Part of a small language model's weights: 1.5M parameters, no biases in attention or MLP.
Each number is 128 + 32 x the weight over its row's rms, rounded and kept within 0 to 255. Layers, rows and columns count from 0. Numbers have three digits each. The size before them is the row's rms in percent of the matrix's.

# layer 8 attention value, 96x96, rms 0.309, rows 0-67, columns 0-95
097:064109078103129156132093141165123141081045185156109162135144115163096078094106159129139113096147086140142113088147205123152109091176085161087160082135145126050141148096107135139115114129068117116144164088117149135087113071094122152124165150114143116153113146184124138163164136164099156064
082:080073171138113154146058050156130155125100141188123128095124052115163187140134126093091086115096088101127143150090126137156135126171187146142106138130127122121100212116084131067084097167143111122081123125127128084080120138138067126075116139123115118097114159157174128164128105155107104080
079:096043154134147136119108144114161135110138131106076167121094104150160131147117178168119095066157093172105104163195102153067148166171140136145148147156135093160165161124083122076093178063128146139071131134126113153127073156148159183081106156143154101151111087140111175080096148114132173158
103:132084111098147120135124131048112111107118125127159101111076169199144147147089099174119159156159115151151108133162112122077101111181152137151106164114170106135114205092156148083136109124103046123141109162141170147088137196147119137063173088136131110047108167142101191156120109114106133131
092:157106162187123115151104152144149093111152125119159139101196175097125184073123173148173143144169142153122165156127136139144092139113178163094114202154189168112152126090138174100182145174209148132136114120110142165090100121158049078111131151129092114101123174116122126197120103132128104151
089:080056179163117082104162128138129152139119089161126105112138110149123115157137124114172153116147068132146158118130150168115118128123119159147131106046069070106081154145155130079188070076101148140136151203135163187145084173167153152091090095136121141115100098105120127094070120111080149158
087:160184117148174144091132113106094179089164112137114179063112112131127183127128147112129088135152029149126160104074150089157087099158135152165131173104078178128139129146102140124140084153142176098086119071118111072107134110157091159173070123128088115123154176169110155159066127127131150131
081:201080142214140096134131171107147143094123136118138105109102206056146115168113080126097147150106116121125124145098096113158149184112140128133118098140118108133155155163131126176118147129093162140198163135105135077118142196110122159165056096132084161108174107082160104149154060124111099102
078:137178171166131120135155152189103195129138174121153139160137034081105161132119137129082116071118076114118158163147154147127151153141131142094128116101139173110107149184140096119141150134168111145142154109136088175135114092095149169099131101115143118159113094132107045044194160140090178158
079:126110141185087135134104137136166079144097145162112131169139097115107156105107109132110119151101106139097105155077178161153130106094064122149209138120134133095109109077140171121118145126078096129084188137123093161133145120133173112155129130110156133125108057184030099036089098136126139179
092:107152154150179191161145091131148127096118129098109124156148125136189078131122159126117146203130088163169083138075101183137158126146115090130131129126093166076087157145136119156143116135125070195167178151039126089178115095093172147111123121148094109142151100146139101129197162139112164082
080:125143066087160106070128105156187087118109211191115135126175101112144072084074136115110170119134122193132133151175114155081109154115130115110187151115082129092141146164129166112123098104146121091115112139120118142103089129130114158087144185171166101145098117135110144071130151193061155158
073:119071126151155140211114120173152182106135153145121127119091067108150190136101133109208169128186098114145174097120129114148116105126095116089117173080103144071131107109193123103115077123159116104168100106087163107193129132138125164147052169132152073151128125124167129124107173139114089128
115:150095148135073098104137126109149142132097111162095128137111108122110133184148149125128128157165133147124106182151066155147152183102092129132154141125073142095077122141114120145093197072142117163157121117156138181177134047122175130118114206096095142161125114132117078042190100126183149172
099:123150170088084132160111174155115131077162163114135105105174175127149164124121168145138135135107073107134136085161081104138162099163122147139089076096163152130123123110171065083143125195162169076122150097146160120088154148168077140160137147103118179115170095153044184167136163100114087153
103:161113107106125135165150139133097134154165106116148142119147143097137094119145140156093105130095075103133100120055150155120122072193099150194150128104136155068123140142096120121129162137084179103102214165139151125159169162161198167096094101157092109164106104106145119091088184094112067192
092:104139072119128094086112132091121153109126141113159128129136097179074126120092109110136163089117191131148163081190171039100140135112183151139087027157128109163125136152091096118093094147169081108097093117133090151095057114123110123107147187167157136103126120149172156150150117108138091110
094:188147086163144180148157136144115174148089168092085110101102121136163121121147103146084163099110128157132080183204121158129135145163098087078132115104106114132149173165087205139126134088124063144150135168097149083189065159143139138100162115178134120141180076126108121099112112092106128166
079:053149127101146115089171072122146118134104168094120121147134151156136140139147140123146142066137095110101064132114158157099143153143164156097162104157160135095166158066091186133095169153094094064090154102121093223143133079079152137141176145134125103111142058144094098102125133150167094096
087:141159118085064092168085087175145097098093197141201129115119145109110118088099125144172126123068126162135087121057183153178150156112108154116176063106171113111153144105162131169155134165110167155128117107139122156083105111136154147132182141151123106093158080130087126119131150122063188130
097:156164070108118127158145128071101113094119134101162116184138125117098109114114122164146151122126120133138096123202157091188182187107082145086142106130126125138110180085163102135065164144156093153118170068139107165126150107125097110208151128108152175153174113128120120146205108186097076100
096:110054155129089125139152107101122107125133140139102134113076157116075099142159094101121088115145075120094082159077121196125124158129074177194142134099164090089085093090117117126104176117068120127095142160151106203151134109152157163057175157158141140185119135142090121106113116085108168158
093:101013123152104124073151065154130150130101127198181130060081098157093182127120093072134068119075140108110133113101142094136148144117089134168171132115157131147135147116154136163143130132112122168129061137088121173148173073139153142130179152102119165136076136122139132164160114136154113156
098:079137146104209041134108124118079140101104136073082144133183137136124098101100130182132168173126178157121120186168143139115144115146130106064109077144116107187123155180096107127085061097151117128128104109152091143152092091123128145138149117178160079151125147124102135106136112192116124061
103:213152095114161116115134178075103144143140092075104135139117112142132109150123130180093135159119200098165067165193117184110164162108133129179128157138109118147114160169132152160158152077152167173161122174178121142191127195095155119119088103115162098099148101133135140113178086117120090152
098:089212136119195147154117129200126152149089139105097190150150113154196056094095137111128106133159164112156163174129128108151049112175109084045162147123115137150136164118110133164147072139160111119103161082132135116146090176152091139121124078128137077137159154104099110125114135156129131130
100:084169128150123115155128192199189115064116157133084123110074156107153138085133103102152118152162090095121202111088153081128156139147148115087134138171120081185117157145160106143123106175122088154110178104133100109094112102139105080215149179140150141153102146085128102131167106171104104106
087:160120150127143116184134141146138127183093107082121062175166047168133107147113096125162183098082110151123122152155170151124126182116087124124137092104105120117143105140131125088169126126153116152144149184088174129196104127085193156069171060116150109088116152117147111156154129082063161106
088:104126046091069151148140108127140085106133164177179131101142156163152135108081153117136108158151110171103119161177144090138160168158114167128152163139174154110151177124130128134059162155102111082077187112125134180112155160166135090111116152126134112136147102198066130081078157174125184112
094:111097173130073142130114085111129161128082175136168131130074141213082093124110113072179103131173140116106136148113100116158106166123097087097120085080149131050129123115107125155080107154150147078119161110115138119132062096123148158103148196064136151117087142150189122182110122170134101101
094:121113104145075135121116116181130075065165120129109151079171169111032128117149111166102085118089118148118095154037069130142121123117193112134125142153171179146185131117163130143097118190100099135135120161117147168134072093114137130151126103178101121100090137122087111137066175109102143124
091:176107119139166140147151139081119148174091167129096153117058103195167147143122136123143188131133140136132108115167189136120119111131098084144122183189110065111113124161109208151130126118041167204114168163100109193169090143131128116149122142137158146157081156096123119144142113114127115077
077:134157115128055169135131097185092168083107081179122155159173065125143117148129127099114058087115111172163109103084137184198130120118109137113118124118129124077142127110137156135176074106114103115129245084120151100124141131127154128153112133164101168090104112170124087142098160141169095105
071:131137200153126096127133079120148117110140152169106096096147172111100136109128170129100107135136214112168111131061106133129126114071091117129118171111148086150155111183142111071038102086184106111148050139147092103067132134176138150122136132155152114136056148122148132085096142146138112180
088:126078146118146102078144157162162183148139106083101104134077108106133116141127104109124135128112155070155138169177101136094174227173140151074132160119119084098103144183091130080124191150135099096123130115168111110099125095131190120194095122080143126139099137109110100122173106063133189138
078:152121118137082097153112132031128082081092141163144125152182122122103098145140070124119112135130101134123126147174149143129124176110217111145140058069101110146105122175114114215156120115106095173099185183106059138149134051097161138136081132103128114126142160133143136127147123122151150117
066:118142137118120080193117123122123081183149186096141131154110114116049147144080062115097158149153165122128146153178073133114162118136131101192130167111129097167130115206219089123163168126146129135120148112171167139110145115101148047144194152143136128127107138112126130112176132139087170127
081:190060156130144148101136083124151146101118136156167063149110170080124134147099149058121162138162066130142145102091133123120141077162132149121135139164099128127035132162187101091201068179145157129120146152137119106155136138091081109153116176106112137132174107138124181101110147128169166089
090:201133096158197109114119134128090106138167106148099134145118121133157156116169084108155188045118118175102163131095138114095130065130161180135157123203145112173104108159096080163102090118135180084123166125183138094107138149125088142119158093150110132137091098105131142209119165098155090127
091:160136084155124145136102150184104124112128164110126137130069096131127167145153133094133113127114073116126135190109144135100151155215161097138108126153144149162053147094198092174117134148146124119134174156160158149171170184155148056091150104108130108122183141140168082082138180124176065136
082:136084127134154106151153143090119094129153158105083157117142164121093134107114134193154153086116091074119166126128115094127175151146076139125114148100185069083092114143166135173124129170119183119112101054106128127124142080160187142122143090149094129193131131101091099125163077109052049101
082:113134130160105223139104142097073135096136117173083099104154144154200161115084145157133140167144098134129142113121103123138149068198159138219120097161124109109116146152152091120090055125118139126085144126166102110161100150064128126151156124153095114116135105167146146145131132107155094029
075:145102168089147135113139135126173119149149067107084148149147176097196177163152177101156154100110182090083108126112115138158152131091130082114084157146098172156155130060200127123117168102104111213144148097126098114086097120095115096152109139159172110185127140114117150187141091120126112070
075:116212169095147083136166156133103083175129149127101133113150097113118147160123083192176060107097166102152115168160097086105138083102109104154125127090158107143135095120111133086111102132205127088128101106172132124097201144141145118111074093115112065104119120179083159109113100155114191140
083:117211120146116128191129130157114112161129145180152136116128157094086158138126128132092188113106176099103137096144082091130170161131114130087126114083152098091151136125157133133079153132121142059165077062092130190108108157113148116140146215093140126161129150138071052174138089138090103107
079:125169164126124193153170120128112113133147109152208114146070144166079114123123083170117151069168121086155140119152102125171180167195122123163104091169088086085117204111153159182152129130132151120135116171112078158154110158162174102165149135107135154098169137185133158113140134178124142164
077:155143090140057134138137115124179125118061156098148147091123112094097165149094129134089094172112152153169127133088127070114140076150066151143135106122125098078134108054065149088140141154115105076162150127122116121141201127117123107128125092115139146084133066161032137168105136106177092141
069:150108103157169158130207146133120118144083145119171101158102109142149134112065104133074115135094119081079100182172154164157085092208137093091134134088106167162151148086124148118162075129116124092146086176122088076161141124128169120132128072133128144125163192159096180131140134124066166136
073:089190142141090131119115132172116133189156152112106127106110175148137071156161130163107112149120108143120067143120068085202148118161144114131093171085173141133142174128112109078130169103096067149066080166111106145152149126163155109101091169145107078118136186143096134063126091152100183142
074:175101136127105143097126136152172125157169134087153146087111161150104144132142110065096153071122161154152138096171110163123124166134147176143130113147177131118119118092076125077119139177143099100109114086154162075135073123138127142202097205096077084192151118158131143160088156136185202131
077:146120089111139151160114188161129126098134093130105119110166148094105148145147112135090141144130148152148182155041120152100096148157080102141120141168121112135150119053103138043032158162113137103124187122161163094127152118124151124136150128115136120126190101135191133071065192114153103164
083:081156163121116125175137081098087099127179095187111127139130079135171110078123202115137161118113124203084136124096106139157216043109158124192110157142098123197105109152151141155186141099088114186114107131138113095140163135097137140130103154161129118151118121127153128137086159126125134080
075:121159148153180064178140094119131100154087161186125133145097143123157139140139152167156135159160147129114131072188103092107140105100164121184155168133123094098178186149116136192150132147187134142077113112124159086130112129154183119077095184097139128161073139131178123086173105194166150129
067:164156162085137161066129087111159138078123155100102097144113097089066234121120093144144141102161151148128184157158112123136134126158150135140155118115171133120151135123089165125173161129111144107124166131183175124142130172115127116172133133066141068123099124188110050152144107125135188057
078:096098149111156109095095182136109090149103108052058096177135162128095138160159120204166162127153134122133145025073129160121121110133119182145141134157152141093074082145103124123188141154129086102175175095121109087112141161085163119159131134160119130108089176106131140119165087162144123122
074:157113104120085128119131060124201144129089127097111108138111107103156123128184104136016117108148107076172128147098116128134131147084168140155132097188167118123117152107155158106101131094119142065145180124038116140115130130097109147058153151166074084103132136151142157195165135155105114124
079:056120077138206082158128093113075104105172164083131198143114126124036119108149107139142151165141140123120168145178144140087103157181095124094100135139111126142145092107051138124107090122116137089121158158084156142102106068101146117169091108074130101107110093095089128139174100128146149113
084:093118104067166070138135158119165123071127114072104117158118109095145150113116133156159145092160154131156134184144174142105124065114176127123122163148128135093127154183116183152193082215115113112093134173176119090160089150147088119165060156175136137104109097112152171115166139164112136089
069:116158103173121120143162089134120083140131149093145111134102129142145126145115068129102112065172148137103145183132140153094134145099174181190106140115096102180152153142080164097105111126045108194102180128200051144127147156136125086148068134117153173173163117137175148142113138094152174137
086:102157102139105200151119109148165082064110121095092174200136124121190129097163139112180141103157158171151103168142148130070134143109128093135122175171147196113118126148075084106076134160117108158104160151103120094172140169152156074102134071158178136142139138133128122068175144098129090151
065:111184091115130097142103116204113090079168167095105131127117117136137108140111080145111151129116124129132124128101135141095127157093158160093125089106157108181185152188173144067083103160187070099195130127119149153163136152111061094090100068180098129099158109113083146124132206122116131134
067:106067058149076089177053106142114177190110102133147076118190129120124145159114076110103189142153135153144139153106123147123107114103167113165149085139109155143154117136142124127144140139159203114119135222145152110135162123157116171136148119142113140123108197136168096163101123135116058175
067:164101091122069121167159162200147149143096120099086133160139131126155150130107119099120144092119173121141124143112172104105161057136104162068166137137076107113118133122125088170032143110198106162109178104121133166124116085143111154130187181175141094161089143140166084130104107156129094077
085:173094105129103140203172101127087084091091104127115148110137146105131173159124124137083140117129096155102094143108143151150111110087131111159117085125128102171112142135058140136136104149137129108137202126169068097141185132123051137117147081216140182086188137146166120168141172106162184111
109:159131136101134109123121094136133141127101182067157175095164121133092118155113091139136132143131126192177125121112177119179088085110078109090161170101141121150137119128143124101124177177114080125147075130179111094137137106122148180131172195041117142134150198145131101065112104167183073154
139:129107159151127108175111103120097108136130173095106087152123121089148120166116094075155116098134124124105143127099066070104123110198118180114146126152138153163059148107170133130126068130107122102167099092145039107135152135152074161140198097110124116154071153123061165109180171127103073155
157:120137101167129121123194122077171104115078164086149112125109201167092064076185114111111127128141121074073094174120143150107163110114122085132164131101126122132081070148123134133115130133172099146092161121189136175111166101195108089073055122139148129095152112149128059154116120119144119145
129:088176118169112121092135184188145160065135125138113175192132114129155108105106183102080115126125105157148139118136124072187163152100141138123113086116152168105165137178118111147165100186084183105139105096097139126090108189097072159151139165102186125099122181137104111113115139046127128113